Weights of a small transformer language model.
Size: 14 layers, 10 heads of 32.
Training: a variant of SOAP for these matrices, 1071M tokens, 4086 steps.
Each number is 128 + 24 x the weight over its row's rms, rounded and kept within 0 to 255. Layers, rows and columns count from 0. Numbers have three digits each. The size before them is the row's rms in percent of the matrix's.

# layer 4 MLP down (transposed), 1280x320, rms 0.108, rows 1126-1169, columns 0-159
095:114098106101127130174112188089154109147136116136112080133120136145118128145131086109121082106176094143151138115132101124180146120120149169154134102142131134147088140087126164151152140184123141170141092083081127137141088141133108100129145123132135091124158130127121128130083129181142116131167151098136101139140105065159135161113143156087110148125080158126083135142109152161113134158112139136151132123129141135091166125147104098068134144144145114127082136108118101142110127110125160
096:157113143126132166130133150094144086139118136110106156155160132135125146150118158120170109113162088121117154082128100107095102140126119103156072087115135140149120119165120110133138169106110109118163108094111097123133138109119134106133093132106125104161112099124121129133139152120111144109091154133192145169066144132090115169131102129110113114134142092076109158094197151079119121135095131150169122110174128139155147136168119108120144106099133154162120099146129143141115133167120123
102:100109096123118097100095113171103145084148127134135095134128153144130162146092112105112114102131126143164147130106137124135103127136120149166108119123152079114170163167135092109116146159133117150134123115140112190133114158172115127169157131158137099144153123105129147168139155073098169144127134174173106119077125127153120103159183136122120130133146097108114073131109187154108121119131143092132119095157093112118135123128152111134148104124164168099078087127163112177126135103132131
093:110068177144108093133126128149119145130098083164106108122120152131128091125144149167114100125139135119119179109127099137086125143096134091122116147148122144143122151154131087134120147143106146144120114121125098159152147158123102119130151119123110162143121119135120127129128172117091106125077158129082151148157166155139113143119137150153079162160150122111098177147131120107115145120075141139122188142149143148067155145148101157119121124142155161156111143145123129121110091130135126
098:165141118118148104071173117126143100138148157133120197142098121113123134116133102130135116110120131132149116135129146115178121091104178160143107132133144101119102148118140153135131136151131072162136119137111096100119109151122137141127132119145171131100134144119124164128083143112196118143135108122134110141087136164144101107140118162115142143127148144136127142118141127119101138147191204185136100135121103119125094147138148084100110106164120154118117105077149114120105142142123160
099:149094153118145139113111105127128127110100132176138142116098144090111144145131117122113119123138164101085109178143136106134098145092096126117092113138130103114158124161126116149148098154133144112123131146156133146092105140130079158112155141123094096104123158120106122127100121074111140123062119107127131097133115163071130124140138122170154136152116146125113144120141097124089127139095075140166141141155131129106127112144123123132094072126154137147086106169157132131103092092153134
096:112083140118106128091162192137100092122128145146117122126096137123121167108173158145104093148176118121146151081116121142162161113085156107129090099144190144184129094095111120155119106113148144124126148170095126143139144122143079135116117133123144133132152115126132138096074130150141133138132127119132158110112123137134110129082118139104132107135170181113128166120167122132116099100126147093130157171111138142165122127146079113157099114120102076124081161116134154121155090129169134
106:114160123142111171116115090113120141141140175152123122125131120114080118117104167131116109114156116160125167178145180122144144124094119168121114124150147112163148135106168165131101136123134094171170150126133107109111159106144124108119120153117098155151144123194137115160112113122138156136124108148131136119120110117125128112120140102099133091116137136137151167141143154185110133160159108152126119140155122139175152124146117103140112109155118158102097070135151144122140132101082114
093:161117115104125107129096138161155152125118158144144131072117123122171128099139155171113142191093114142126168116171152147196096096089075132146121166154114151122135111126154133133144095111151134112118130048129094117100129141128099114133122130129080119131178161110114132128135100099149127172154153121147113043114110150108152140159134134141113170129138148109095152174102097146133110169143119170126108148129125156184093173177139128122135137089145093131089122140133106117148131106121141
096:137109095127126091135135073106148055159146112117151152140133112075100107091156155127133078140158146133141119123124103118110106144151085074124138132144123136112108145129111118111137160108119102145127092093153116119128181116158121167096140114157171116135148097159141099117105127116114124136091154087144122127131126096105083149139143129131148148081168154136153130132127155129099120122133119084131158145095099133119144129137124141144151138145125159154183099165123109129190128150068117
090:116121098097113134101129067135097104127134130073134148165132150163097135122165150119111132144128123150141138126133144146120090133110117112109130131106128134081114124114155099148108100149165119157120126089104118085100085119119121143141109095076132153144138151138163134123095134096160166087143179113164090159116103111173130120110119117110102103115153135150112105138093114102084156093171103106165092154129111120166131084105127070126066123152123098114112138144163138126123131077145133
095:112124145118124137115146161095071116130112135144138144145123099173122104134101121184123095159087120135146100138102151127137105163124159128113133118145137177147104075098120164136118102166134149137110176150142123095142130148119078166112134105111105149140147106117123170121127136140082102140130127104133081147166168111110180146115108139153138095109136156123152123145130125096132113134145110150144189143121140125091160114162114163115123131143159121110108110158134118138143134155092114
094:120166113122147117176137159145128108081088112131120121144122112144137123103128112165117087105108127090142145103150176113127123156104148083137121176122104124158112111105110139123114134102110119148113106133127149076136133094123121089095149175149109134154157129073115145140118070122142127116150108135191130147106140124121101119097085115116095170138105083193132099086114109147136118139123157120176148130086141135138112100129124169105117156165141106130150126120114134137137135145104116
091:104144142116115115129148096126125122151125132177138096139120117142121128124128148132104141133107142136119172186098137166133132112150119107114130174131169152102138145106098128130137167122100130158108139107163135141150139090159131091160121120121121183131117090152134140095081134143118132105182135114080178137138130155122138125146160160165173128080139159155156140132134083135149136129112118093114128119151131142101132134065119125155144100150164146136148111146094127148130104125132117
114:144171152125102107137097074128097161137139122119144164168112092116147139161130150117145141140123103100057110172133148129133163146135110107130132184120127101126082113096120124153114135140091167143157132155134104082097088145142147154089122170151087118101106095142137127110127108100121135098146130105152125149120101094134092122113109120095121153126114143144114140113135139132122080179153114111131173122107191151142144156152105107091067093125160151183169136141113105108110121120113096
098:126155112112114127118175124098167158138120142131117094107124139138132114108144160131151140128147115128166165146116137131096098074107146125100172129124080082140172110145156164175123154152146145107114125130131150105146109086131101115090082152128138094130101125140119160140116111161119139140083114116111100113125142115155115156151113141149153140056166134125136130096073129115091131111127130133146138117093117139127146138119113124111142128123148117138093107087122159104202163120117143
115:133151106106141109114143131148143147177141134135163177135173139149174111146147126156101144128144134134134118087124139100158174151133121143112150122122116117103137109080112164106169096119117121108149075102175142060115142107119122131122116112126102149140123138083151112126142149129115156105153107125128107148107201146119142140125142071154130113140181102117101146148141076132159126106137153139089162113131146107122077137107100125129154138105114119147147135142149097107138124105142125
094:123119153117094133146126208159122115145126110120209183147115124058145075137100151120136105104168154150113110117131119144091105128094102105137130091111179110175143096135132155158099097137121123114084129134125144149113130112139120078147156123135144122153115139185119156118038138134146131130124142144115116146112116140107103149127128167121160158153105178101085141153133116141123108112123128124118098150160142176135132160131148143111110113138135154085144163144147145100086086114165150
100:118162161093114110083155128103121100143119137118160153148071131143155146130102153093084146136123114120080105085115149112180119136117145129110143129132165151154072168147146121133149166103117093118139123151179129090133146107124111155129134138117109158111167163141128152093114154111137109133139120083134090113128110154136082142144190100154171150141124124145151086096113107144129153155145145158133194110129157108120106104149104106131065101174120152148170158124111145088126155143102142
096:095080116145133118125111127153122148103128122137193141104133102096162178135117098092120100106119078112117141105144080166121146174134088131122120111094107147129104143093124115094128095160090134116149134123139111116082100116128102078137128163114097140119123138130140125129138120131173107122132114101098086097098104122097175137115157127135119118123101118165127082138098145125126135107141127123061123133071136097124127150151135087136092155155144101089107152133151124106087142080114122
107:170125133118136128117185108103116150139130120082090113120134144107147130118143113099111120147096126127167132179141140151135108122132135112163090147120145134142127088181088129094133102134127166182167092156145137154134117123098155172106143136105155160141149110106103120123134098081110120097093114122109127122117129119132140148147112140129157139150115076079110149109104139188144178109127120174161156167088119108133119132153120155106095123195119107134122122121118112136154132158117164
101:141070153101132124092139104129107130154078103120174117125149163133138134138147144189141107118167108158080147123110168112085118149140097093144134121129127111110157126141148147146130132116147145098122156133113132123093128153140131153124121109171161180137159121146140149106143142100143109136134086099131126142143145097104132110111083109177136121117165134109116152144141127126105135153138114134085145126104142144142154177149135136141128161097131136140172140145105099104129140123107100
098:100122160147114193144090141115133138141082153148147165152140141141102120173103162147193132144118119159077115133150150101107124095135143100118089115163144128132100112128131108098147111135102137140104127114129102129102160116103130162101157120148126182130134102144124132148154138114069129129135133152124114147120127114146101103114148101108121172123152121125139141085124128116106117158152145125142110112125156097122157126111128126126178131145164170134114142109145132156169130138127106
124:141109159108149120210076133085100136134122149168148097110167123107115158165127131137157119162140137147116113186113133152110099137148126091118152134167129130120136134108116151110097130109152181115104127120150117119128154121160118116150144105112130112156090081113096097120148136090139098133129153104116159129118140108085128092100169098183114159105124147201157102131120120147134131167124169100129131075127132109100121107143162138142120115082133100139142149105120154136144093123117121
097:139122117125163104121123123105123121099117147113118086115110143108124126141138150112126146154128146183116137103126107161152098115155126064079078136117148135160083143133135127134129133126165092147156064167099129100102133128131062115165143164128123118138141117106132172152141151178187133117177134108156155134080114145147112135118142129125151106120093094091114106161163065134138161089117137126131125119125138140092159137117111130149114095129111135124133144123133171170106150134098108
094:140128141156091157144156157146142122140128140153117102128126058100128126098097097136079126161142126092103115120143124138105127119133161129157137152096158140156148154139093129079136119159150127136109130129113166120169145102115167122148111129066096156140121107074121124097117171150148145156150130112108135140171117127142126187157153109148153129111113087161126108105131112134139144120107101095126148132145129115190152139133157124102103104119093119092149123121131151139134135133183169
160:093120139130173186134149146116146102144115141115100138095138086133108118152123128124124095104086139129114157141141109076141100131129112129139108125149143124170126137123156120122105103109131146120116157135127086217113110126130164141125184128116134176125140135106091151143145107063107097125143109115121149182112109108139148116112188122114105108173132140147109117104148145139101125123154106096105162126133114102128102099103111147139115112102146157135104090125149153132107117137125175
126:115144155150127152117129110167128132136140112144134115080109130153098135110150088118107116133149105112132091124158177131134072135112104173083119140177119111128188152120114128119116162131150127130145145114141133134113108111105133114136073125102154172062137152133115127122135165143118127111108140135160100117113145119120150121141154137095112086167176103132132127087175145127150132145130108162141143116108132100124142135089074132143126085124186123109161113121105110153117143118157142
103:110130132091149081118120097136109163127168156131119132153188151112129093078123150140157139137079091112108146149168102156106104136130125150154154156092132079116151118144141108136136131160144093152181086092136125129153153153155156117122070146128074059123067100156115121161141084111154142167158143134155108133099140132140157145092132143146090122111094158115096137139113127127152147085132114143146144119143132138104106099140119107111124150185145129150136163110124148125146148143118107
092:157111131136115145143149140162137144097139135072112126111106146115147106116126139126152107125150098172104088119118155114114173123124179108130152079172090127124142105091132145069132166136116151185123161106108144058100142091110130143079146167129096166122116130147141124102116122168136109140121134110130170137140139111108151130140126138125134141144124141086144148118123171127115134147115106108158204136117115119151120114142107143087118095143119157164154152131106143108140153130150131
096:087121123113169147138140198121133125100182128123128140151146155147151166138093141116113141129152142108142172139127125155137102113117134092170152132151177111130141119106110127090121128105156188103094173145119144166132102167144143129161085116114136116125138173120162146189142137092120149130169149164097099145135168139100156107148104130149115151103120105121150151095142133114092118128101159156158179125130133137104125154093110120146117117142144145146117121121131105092142083123129144
093:164155116092082104096173084122171142153083119127128134126113117156138105138073126105154164137126115096156059162085109156112113099113160097094114113105155142100165110125165112097129124179133073127146119128135118137108129127131112115138116165142128149131128137126164121090145131123137130160116131147123104160106082145101096127158158152103111116068089135148147164112110132106156109145167156107118122134113109158102140120137129146128134161115155127135087122148127122117111094150174160
090:124129115119146122113110168121122115110125107130108115138130125142130145105113131155141106104144153121101093141061129131130135123122178111076152144140104120141106133129157119154105167123105173104147140138090144099126148190159141132114147126129088106111121091105137123115077114149086109110101125143087139140143114136140134133099106100123137140144105087144139132111134127117140105157085148114148122115110148094109134097163159114160136096149140083142094152116172122151098081136107121
098:151120176101104096098113138127108133165138134127122139096118142123118110188130128130136131077144178096158097126116097146114067162076125109100108101139113111081139121086162104120116151103129146145141132107165152142124172131127105064103158162105119151138096124120114107077154150122136136089131099103108171124135149149111152092148147131168126127119144119134116123101149112132082112160072107106158178136068104107132131143169123142130108104117154162124117122093139131148122131108108082
102:129141112137130121108138137114132165129083141109157147130129105096135099132123146103141125145122155131087154163131157127099137166132132119152122167133131112126122169096144125149093139099099094108139123124112127121133124137112126120115132157115124086090152176150195130141161115151125137174085128167134173125102124159155103164115136133145090082144105123101148143129107119131099114106147111124117122088155139113175082145137109103162100138124122135048113150151145095141150135101109163
088:119152126138155084105116099123101144162126124145114124136171125131117080114093103122184122138206100110159120129129124147145128151126147107135138136173155126112120150138145107145153094123116092088077129119131121105097119109119125129175084160133128108124118137104119156095122145144104140104152131158163123143171135081147151165191122100125095108120112115126131129135150103115147174115145139140126139120134154141108133088141143156173140115146124147140143126092110103150124121100124098
106:127088062163148127099092113093105137128122119135104118115087093142151131135111169189107107144092122110147133115107078130117130117124128145124122124128143125114150101123132115137113175121114134106193154113162122105137116112123139104143173156085121120156121121128190127107116160097089105162110124083143083136112078129074156084129102163151134106141144141115143150123140142136115156141123128120070123179154129130159150146153103136091115119121156131113089163118091137118150096122109112
098:108119133121138083143123123171134173121102120141143152131095135089169106169118123171140115148113100108143135133133149139195160133069112186124189108129141136169157145109149150106136068130120121126122135107147135135122096159113098119129127170118101130146142127124123147167134170179142110144150122114109116096113149105142126159137125117142165159115161107138119171085120125117117131133128137111129153106100055125170119123150112088132077131131121141139124151157155176075160117139095145
102:068146094107148119125130108093103124156156095110139146144142115159104134086137137104140095119102114139077141116087168129135098135160148114129149122135134092118111177127144102115095144107113151097151158132121091137143100121148102116131091141119131190140146071129126117090145138192130158109157118114112148119132106143096156104119133112162143144083089089132152172093125119122177119188142130097111118078099114133122138145163159145083144084135099122126145145126105127119147153112147131
094:129149118170131130146129135146144108101135140122204101108168104140086134114094155170118146139136140161134114119080107110156118167122129146130103097136143123152114123180142170095139134145143128124085122121123106093179117105077107133129148065106106156146095130116148127111114161150098137145114115094103123106137117140134178094133127139123161132116124137152194084144134200113133121121093124105131070096108160085156131153129138107132136139114131119147102171140144105142132119121131073
099:146105118131175096099132136116135102111130141151157141142162133137123131064135144127115118136110090149133104103147066152135173099116127112136102139079177091174117139125131143131117189152150106148144156108193147083145143096124115127077140161137064114094110153171126142145146128149181112099133116141140120143121117165128128129124084134108136150124133125174119137144100109142127125069094137094111080130173121134107086100114111139131149141163121098132120118144116101156143141128102129
097:129143135112141116152140155150135120129140138152070115149123147180112135149135160116113120118143169094110135112145140116137134095156154157137104144122091110139134132116132130171118118084106094117139142145073131127087122122154170157161118146143131103126110135146167155132203096126167120093130137134149078103122121147119146168170127082157126122108147131116136140141118122141133130124140106160139115106179132120119062134163116119083146161165189128162126135146120135130115116152138146
113:154132166125098090133117091135112156135161137144135150098105104117133132103143175141090135087157124185125121119111139133097128156131149139169126139136104150141133152138159112125133160099101125138120138123146115122118128138156149131090138142110128147154111156151122043109140131143112121111119138119137128172122105128147173127135165110125112116136149117138125178103133118129112110174148118105149105172110156134093105171116131118096127098094134134134136150131169110160154097108139153
107:167159118157126076111122164119173154136150138116105125143116096107137158146124089140103107121122099136110123118127100131148134118111162110101152115150163131130114165092153118136120098113151143131102140105093153086163098117181115139149128131105145142124125134167165173104126111091056071115137074088102122150111146147099140117124097135164138116137148121114086148117196100119104139133141167117144146138127137146157137164132119143157160153131120162150108108113140119164119117101166114
# layer 4 MLP up, 1280x320, rms 0.11, rows 1127-1170, columns 0-159
095:121108153084151153121086170115153121131100147118117080118127120165141143114119121138118129177120143142113143139111118120124118111144132150143138098111115080149116141113144114084152147105136129127085139115098120087135161130114169134154159125149159151189144090096156135110175136160127097108150081112105082128157114146136144185117108133160132130119152171118156131084076114130104115095127129126125123120112150117113110147120155135163145146134114138055130153141137130161143122127074126
099:139128105120126102092114105142098122119139139082151110149145119134097083117151112088141172136121154180144078105087090133167137147138108111118109154143075133159137141105120158131143134126134126144090125127134185151121123090116122176129144109124116138172128080085147185124158108154104115138133102112120132145162085130127144106153134078122148118144159144127136105137102101128135108131147103114125157100145174105115115111126133098112165130134137128179117133123132104091129123160114085
101:152175165121153158091146100140086114114135145135106147092138132105130114140118120162152117131164099159109098146118175133121096105138144131144121116158096149137129126117122154131126138139117153174128127148119092165080123113109151133110093099154130130123163130128177146134104132117062084151106114133122139111148105104160095112139179104136110152136144128104179135107145100120137176154169122121115149088127141080144147139110148156121162114088078129122159159128123118112143085123141066
106:137123139144098152176113111121144157106129078179128120140170168122170131136115131106140061127102128127124128165109121138097122135132116101116127139121171125184135139100120159107136104123128150088100126128145154138103173115127123129177112115117110139177151142116167086136165197105139131083150111124123124077117128108115116103150128125117094090135132107130124097121149160126134114105102116103115182095138174172130166112095099136160131106087118109154138083124121136128117113105121147
102:114143119176122105107165125138125152110126130117159128147098182097138123156122123099141144123135143149110105087115113095119144126162126135124129137135132147138126139148104116154171121149097128097116090095090117150166143156080134097121171147072158112110126089075130112121122133155105183076088127151129136158136157174161121145154142135118148148107089142091090090134095102129119110147118103150131175142123131131165087161120159084116085109118092116142149126100066086150111131126157131
096:138173124135117115126122063151156171156120136107137140176170124125129100129097114123185139135108119085144114106139131131151095139117083152142128127159139139120109128154146126132140137138083120124129126146155123139130123143117093117136129087145110128143107161148139105190112125111115155169120136169100138131123150158092118105184164136150120151118083118155120120159138158097112132162138124089148116126146130134095135191160113142130115146152144132178148138107099087108087140087106150
098:125164111166122145120155141128118119096164157134135130196122092090065157135121119112118161154111101153086151114140192149149146152112103138112081119095149136154130173142135143115137110126140172134130122141137153125099103141098133183127123124164109103139110102131145109107155097161097125062148102147148137116110114102129126103107085102156138106123151149168138169114133123134134133135173121157117122098094089183129170120126074082103124085151089138161121137109123146119137124137111136
096:098142153079118115112144149096092139130140121147158061121143125159137155130089130094122097126128168130155130150090098119121167118146127127122126142125094104130115137118152114161107153133106133102106099130137113146128122079116121124106154103081153110102118141143148157130094113106086114108115071130125130175129159135164098113137117156112125085115145136160185122108154137118128168143129154155119108120096128172112120159107136145137169159115132174162154154131114146138144129150131057
093:096137086196121136097141102132101106099178113146122124149125169136173138152123146109115158141177119078124122088130112136076121124089128170105130158104105161114105148144177144149125133113116084105101130128133150138138175123116117101180145122126128085131119107155122104108115104157126169151112120171146075127110121154117129108106131112104123112083170109194131149148119172094121139105107098123110139124120123117140140100109111174130109147120105150124158169121143118112137161102139094
097:153134146104096089120148178115141123107130125144139165098123093131131188120151119145167080131157104155086074097139124103156142118106102123124119180101118147128130182150113127153154147118136061110110099149126106139140150128105125122120126122175142110100110145114094147087099094183097122134138124138108118104137133123083174100128143097143119117120144162130110119174140113168114116138145148151091104126108139112084128163151086140141149134145127123101137078108106145140146125123114143
095:147162135153115123149088121196158120121171131134128104137142104068176083150154121145132104108162162142091164111122118116124125089178145152125120146134096100119140165138118151138116155115104113113144093110136146147145119101158135154129143115158153151151140173156124122095127104129133133121090209125146147088084138141136120139156116101116092129134156080139094125120055171124101141138144153125133106154096178117135088111106133123158158116151103090106145147092112122121129118115131094
097:134099127112097134124121107131155166134156134140147104124123117117104093113100094100127157130124135140111111122129103147106123094113140128107099123109125105127092140185133104201141095132109123138092086135112104151108144104076153139123089095104114123090100126143086126078118145115097116156135121124090153149136131096133150112135130146142132111132126162111129123159115102105143104109119096155085125159137117115153182104111132087113122116106110098159138117141136170132137152118095106
105:157130153127124146095112139117094116116135101123120178139146188125124135091142114152127114150178106154106160146179123106149166114112137143119127098119112114125134105129143141150161111147139117145149139116129094104122094093105106148132111140146095089120101119135108117170112108081105123182108142186148115140103124160174110121151096104132118133109109147082130142149126174094125119133179130085135119145157162150104172118128102125130092109112151104143125148104128097100129094148121094
110:103156151129119109145160146135130132125168156144148101161121087131137115154135118148116133084106136121119096153079134123105156137116129135137149130128127128151113149121115128102179107086135136147125125139103119138123067133093096130111158156153089099108127083163137149099123100127129121112161108156128106142171108138121093126146137127089128111095130093139110165115155107151109099157147149094086162183066105109145125147133136127109146161124106127119090142103125132099126151107120135
100:140087130152138141147092139219125068109099156139132164136116124134104130158132136136106117119111125123128095133091164098111115124180128116138124129089136139137142150135122110143118115099112097166132110132100128117120099132140141162155144145159137166138115159141090098125171146146115121134179131131155121170138113137076182127131117125122155135135097129128138139181145066105092153127153119148131132133143141140142115091140139142136145118097133154113177126109150104135103070126130092
119:129139164105111149089153118141101149108134114134135144142145118109124106116134142142139145106119128130095121136151127152126088079102133166148145098146124121150097077118150127102087114137160124137135163119156161109112163082142145104161117115102096104110107130097143118121066113100114169106069139117101160164145127126142166191118122110124102143097114135146130173123143147123096117096163124126096110129134118110095168134133104155148177098118111144158104119137143150139125122164134122
096:151164116126123124105118141144115145141149124146093086125163120170140142150119106123165099119138125126131128160107090102129155102138141128096121192158065198143123131118142119104154136128116146165175149140143140133118136157124138164114126161131131108128127140074153131149144125095149118117112095177136174128155121158161121135159107082140070116163119159150143110157135139090083135179107131117130129170077144128129143135122093146158145181149122099145135121095114150154125137155109148
094:117133093124178133131110095112136087113178107108132154118124198138152104112125172112198169140120157127170164116082131156125149143131144153154114117119123097103110084127162133175126102088142160112144100131121116098140161110161117103096061125124128126166136107129082182063115173168112109126108126135123174081135131102125126123119145148149134156168152127153118096150116123111123088141143142149158121127149144166139113088129130090119117116131096100121134095127100140091144135102130123
105:096131096092112138138140116134128118099115164085067137097122145189127114100157103168115120132117104113137175118151151126140145110110135159118132139153173172152136151159096124134123129145156138132135126121152134134137138112132112139161101085162098134110105165114142136148136113130106129104113106156176175133093152160127113137100096106094107161152174093141116160142147149095149132136155117111155130128171107137120136106087152142117154093114133120125150085125143099162106093135103116
102:114163171147112135093168140156085155132160140147153141116148162104108102116107141149129161112102109128139169189182173080157137159160117157146111133109102167094126140132120147145128152104096149117147103105080176144112114160124134114130118107114116122139114113126154131116145145175149095185104093112131080136096096160158138134106136122083155118149141104120100120120165126069092139144086124139157086136119164163144143166143127123110129166113120088114145152111126138152118116122126120
111:133161105133102110162149135166115118112096112128090146157131130142144126132117101144165112166100109135087129124133151121102132179131116151137124152131139131140136162145110134148108148129120098184035134125151094116121110137135122132138159093143121132103136097153092127123128119116081076178117110113137132140116111097148144123121142114127113119146125146116128121173171090091131143119178095141088102128115150132100096118149111154126144141131049168126162192074137099160143114145110101
093:146159118088137125122152128123115104147119060123154120099113152133083115110167122142117119089117096160113142137137110107166110120129135128126172123122105168131122148163122084127117122135155146126146101110135119149121080100119166110127143135130108104113145173110087150141105125136142168122133099087095146120104110083099169111156163121174125089148165177131129112161150153109153096105118147179114116109126133120145140145139127134160141081102135093104129176125096129110069144134141149
127:139098143160131140130072139118146102160120129166089119134173149138130171108133152114139139124098144129111103135151137096148150098159103112124127104122147166120133147101127170170076148126128164093139139103105117138111173099112126123149075127124128152150129097099157107174114134139162137110118133135139114173150136102095122120091131163123103147114125144162085129132080081140127120127084127103106109095141113168160158142124133143108085124083127072150118141120145125123165093146120144
102:129143158134085140135137124119097127105146128145108154153136121096118108182089105154161144077123122076111102140142147117096118127132110147131167123130093097102167086068108113114124130155135107133135181123141146114133139146097158136080114112114105134147141092119077098121106119114117118138115084148093118122178146117130116142136086152119109129119184105170146129134114157127174113133122074129113132136153117130130102113122176177123137151135136122142125119131177118138151087128171144
090:110092115139117120133120108141077096131136113072176155112119149157146130150122116150159176113131161124097104142120120105141132169124086082119139166137108147129145132113103105139123097100102121145117118103143107101099114157128126175141110111131103123157133105176131151111095107154138101098179144151151130102144154107098100109111097137120149099104137132078098146121095141135081109104135117127140145092135118109129082106163091133160185123123150169099117110100075165113130114155109159
132:103133138107116158127143114134104117154138136097109180159145116133102173122130091081122128091150140110094098097140103107134113144127147081166132091126142147128115140141106119092117113150120136144152132152132100171089118147106173176149153128116120141098157132117124137182141117076128136143121122101116103148115134082145127091092147166110145146148135122154106159128122124116095078126146098107120095171132134143106096161083108153116125130108154111147102117113148112081111149146122127
126:153136087159111148102144143147097145132133110118131121105113106128118175100141098134148145143148131109116114101173111116138099128131116138112117106130126138074170080147129130116147136178130124112131127115095169134091145141089133105167127109104127155115126163114125119095128140140107130104108124140142085146138131127148125130102098126114158149104156150128126157149147126121166147136098113116142110134106128138144126098087132119115124100086175114155151137111151147159120126133100148
105:146134117148116136118140132121206110153138109113112136142082132145126179088083128126077143123147127141118125106118164127121142150138106148068101134082063131119121127138108139104057105112124123115112145131101131100159131145104110161113163123133173141081168148148137107105115132108129148133163095142073115129065141122126125111146122101132137124126152101159152115130115106090128133140194108160126145175118094068120094111092121155122160108138136212085091119115133141125132143104122161
101:110105115140114117098098158055108070158106132179088121157117122188098131126102129149152142133128148107179149119152092131158105108128148150171128122104110159074131089153141119127117127132172120081111126135107118163161115144129161105126150127142137085135146100138088158124110098126134141167155152125121094124166126110174115142124165122181121117082156119162137125115139165160154119128106149122104097155140123097100128137115145107113133151137128120129169105146100107110159090153147151
096:107108122147129106150100119140148134153189100119144161104134133106115084147123124158117088120084103125079104117164111130144161153112080147130132147182112149115143147111102096121128133169128121116137118170142115114091112133103126127108163141116134114127148130116102123128085114132095095115114151129106139135107101132137129151136147133109154156162140129176161145139087123124144132139134126107125116131108146161178140099103118125123096129141108177113147119126099139169101180125090117
089:112054136132141145137091105115134132112126113122096114146103131116103159125132111146117138120164100126076163116104138098122105141123133176138148114158103110149128147106095148168112127136122159156081128113151142098103139106133138131130146092128140165163108129159115111155104134089128137150132084063156139130126166160131143128144100122131131159135160149135089134124148167141138104096129115132110163083178144139124123145094151099134130076108098159134144132136088150132136126147128168
094:126127158151119148137107122122120133136140124123121127147113128117121119152164133140114149106122108056114179149160109124137082148152133122119124139115137133114125148121116099126158120150102139140100136164135116125127099119126131127127107101125188132146110127181151131176111169118138144115161088122137128143123110124112093049167123170144168145149096193092111132114104157140125147130171139124130108138166120107135141163172171141163114111104137147149090105105081083148131082102121132
108:161129144172115102104171149137125142090096153097113144136107138113166140135138111156148132160137126126133099123122156087164133095149164156145099135126132128108106082087134108140174141105130090105123134127103074091119141099135111148102104138139125107117130134083128147086139083127156086139129147141141081137099137130166127141102075066086090127113073125102121124115178109145155153110139142135110132108134143122150141144094110093149151111121162126147146153138086108107094180176128092
098:125160099159124109142102111129165110142141116128115111129163160120138120157145157110099111137129143097121171091128128106132106116120105146112148173132120132145099114116137165160116154156175103157122147125127117097081124124140151150124183167158067092160152185096152143141087151103129130148090080154123075108226166118151097160140111093109173130147128112117144098091148118110090137117102157106153130095115128123127119147069151114139088117157183145155125093146127144096099148130111128
094:158093125146096198142146141114129131099121141114137129145099110146130138115144158138103140116095155152144132159132139101129163121129114141106109151087136135129101104114109144101101150118114153132163121147103181137163135122105124098078152127101141187115117154124179156154141148137140142150090077091107146117122115152141099089077131115141153100133119115147136150127138131147124125181120125127075147150145104132133109153088116117103116187113102106111117125152161165115108122167129159
101:113139140098101106114116163120100140097171089134123099145145137103125150161100127086153143121114146107141124164150105122138166114127135125092103113135062138115147115148136153133136118116150132134095107120111138073094125099094133117142147157104132095105174100124159168086123165130095163113130087158081126181108092087126154150148140161088152116092137070085111160141181118131142118162133183110103144142126144147106113162152156132142136114133132143156114145103076111140140158110116113
096:137117169129143139139154128153119112123113129091155084108126157107133170114115114101134132129181145151146137098147149131139140091138112169133138135127140148140110137124140153143103103107100094075133132119161112101122123137135164133162141142123123161161099116145129083138151106131059128164092143082146110138120072122125160092101073150116131129108148094142130099107182168126125126164139082124150097133179191119138140082156126138100162117113134146121098109126127107143162139109192115
095:158112170135102159139130131151158172145129175106126124149124108095161095153090081136088119126140128144123104125157095116135159146102134137081111116144136098141110100117106142113161103141154093172106147153159166148118135149137153122117168106112144130110131143157095136127072149117144054165102111117171140129093127151140102147144122113115112166129163180156099120085139103106099167120133093168126132149085128118150118165145108119160154141088103126129111123116140130149098100155131132
102:134120151122068089134131111111087120123121136119081131165082124138138097170154135068113115109121116110151109160142123136156163104145159112139150145105138131117160119101110117141097123176098126138159180149128141130089135145157124080154103156166142126104173118158094168122133137132123139152126149160127158148145133124147105159081136126133103110105110125094085123092105101117125139138158147181157148119171116171135154116169142162127143146127088141090132078117111122107122146137111182
098:154132148097107139120146106180130161146110151124147137110114111087146068138122125119146134141125130112099139141112111132103150135150163119129160132146121123098128117106127112082132135085115153134125124109109101190145127104113142138141109120091091135175118120125121121118161122126081145106073144145119149122123107081169134145142152144101121152152107105141125153141115134120126162162152108145126151147127151130129148054080135135145115141148123122161167119142124145101102158139166157
099:138140116118136135097087099122111129132128131159135189148156132097178154142105084115148114154110120111104111096142167149127099148101107137094135124173139109159151126108124133124155139149135170110086091149130126075143165138136117131121150117127163140095141117105051128147122143164098131156119118117117180090119136130162150100128141162143128139112111135171129117132170127111090105079142145132148118131121101103130151135090158121139131117139067144085126162138182126080140125097098148
105:137119166152116109134142094147158135127181095087115168170137114133140100125118134153092148096129093162150120105111079112123120172124137145141096114199162130150066131141150126158152158104112103138095108126102124154153135134148087146150150131117124118111095123133120087100136117132083110146152123173165112144127078118124146121145112161132153104064161118144105149132124168126087143157119158153165109155126149138102123144134117158124122134111133123099122131188127084125127115082155138
110:125121146179119093148180148143151097081104123104133156136101141133142103139138136122155157108077154127111082098168133104148179131112135155137134100117114128104089118125139096125116130105158095158093165126116135101135146170130123119144106154165119092136107073155164124102108094093106118122143153113114188152175147131155107135124111174104129149097128115139118149155119077114160115133125151177110141068127169125127143186138121161138139124116141139135142110107099163148142097140151150
090:163108119142155090122126110161111118165111125123098140097131174111153143148127136101111100121111176127097164121154138132156137108149127127114147138160104116155150132162079120103157148117130116164167117130102115097162120139141127118099096076135134159125143125130151148160134082090125166117078134100173169188152138129095110138102167138118111100137129156190153142108135132144097100124136118133120123135141125143135138151114132146084150164118114108123134124138126119140101177138138154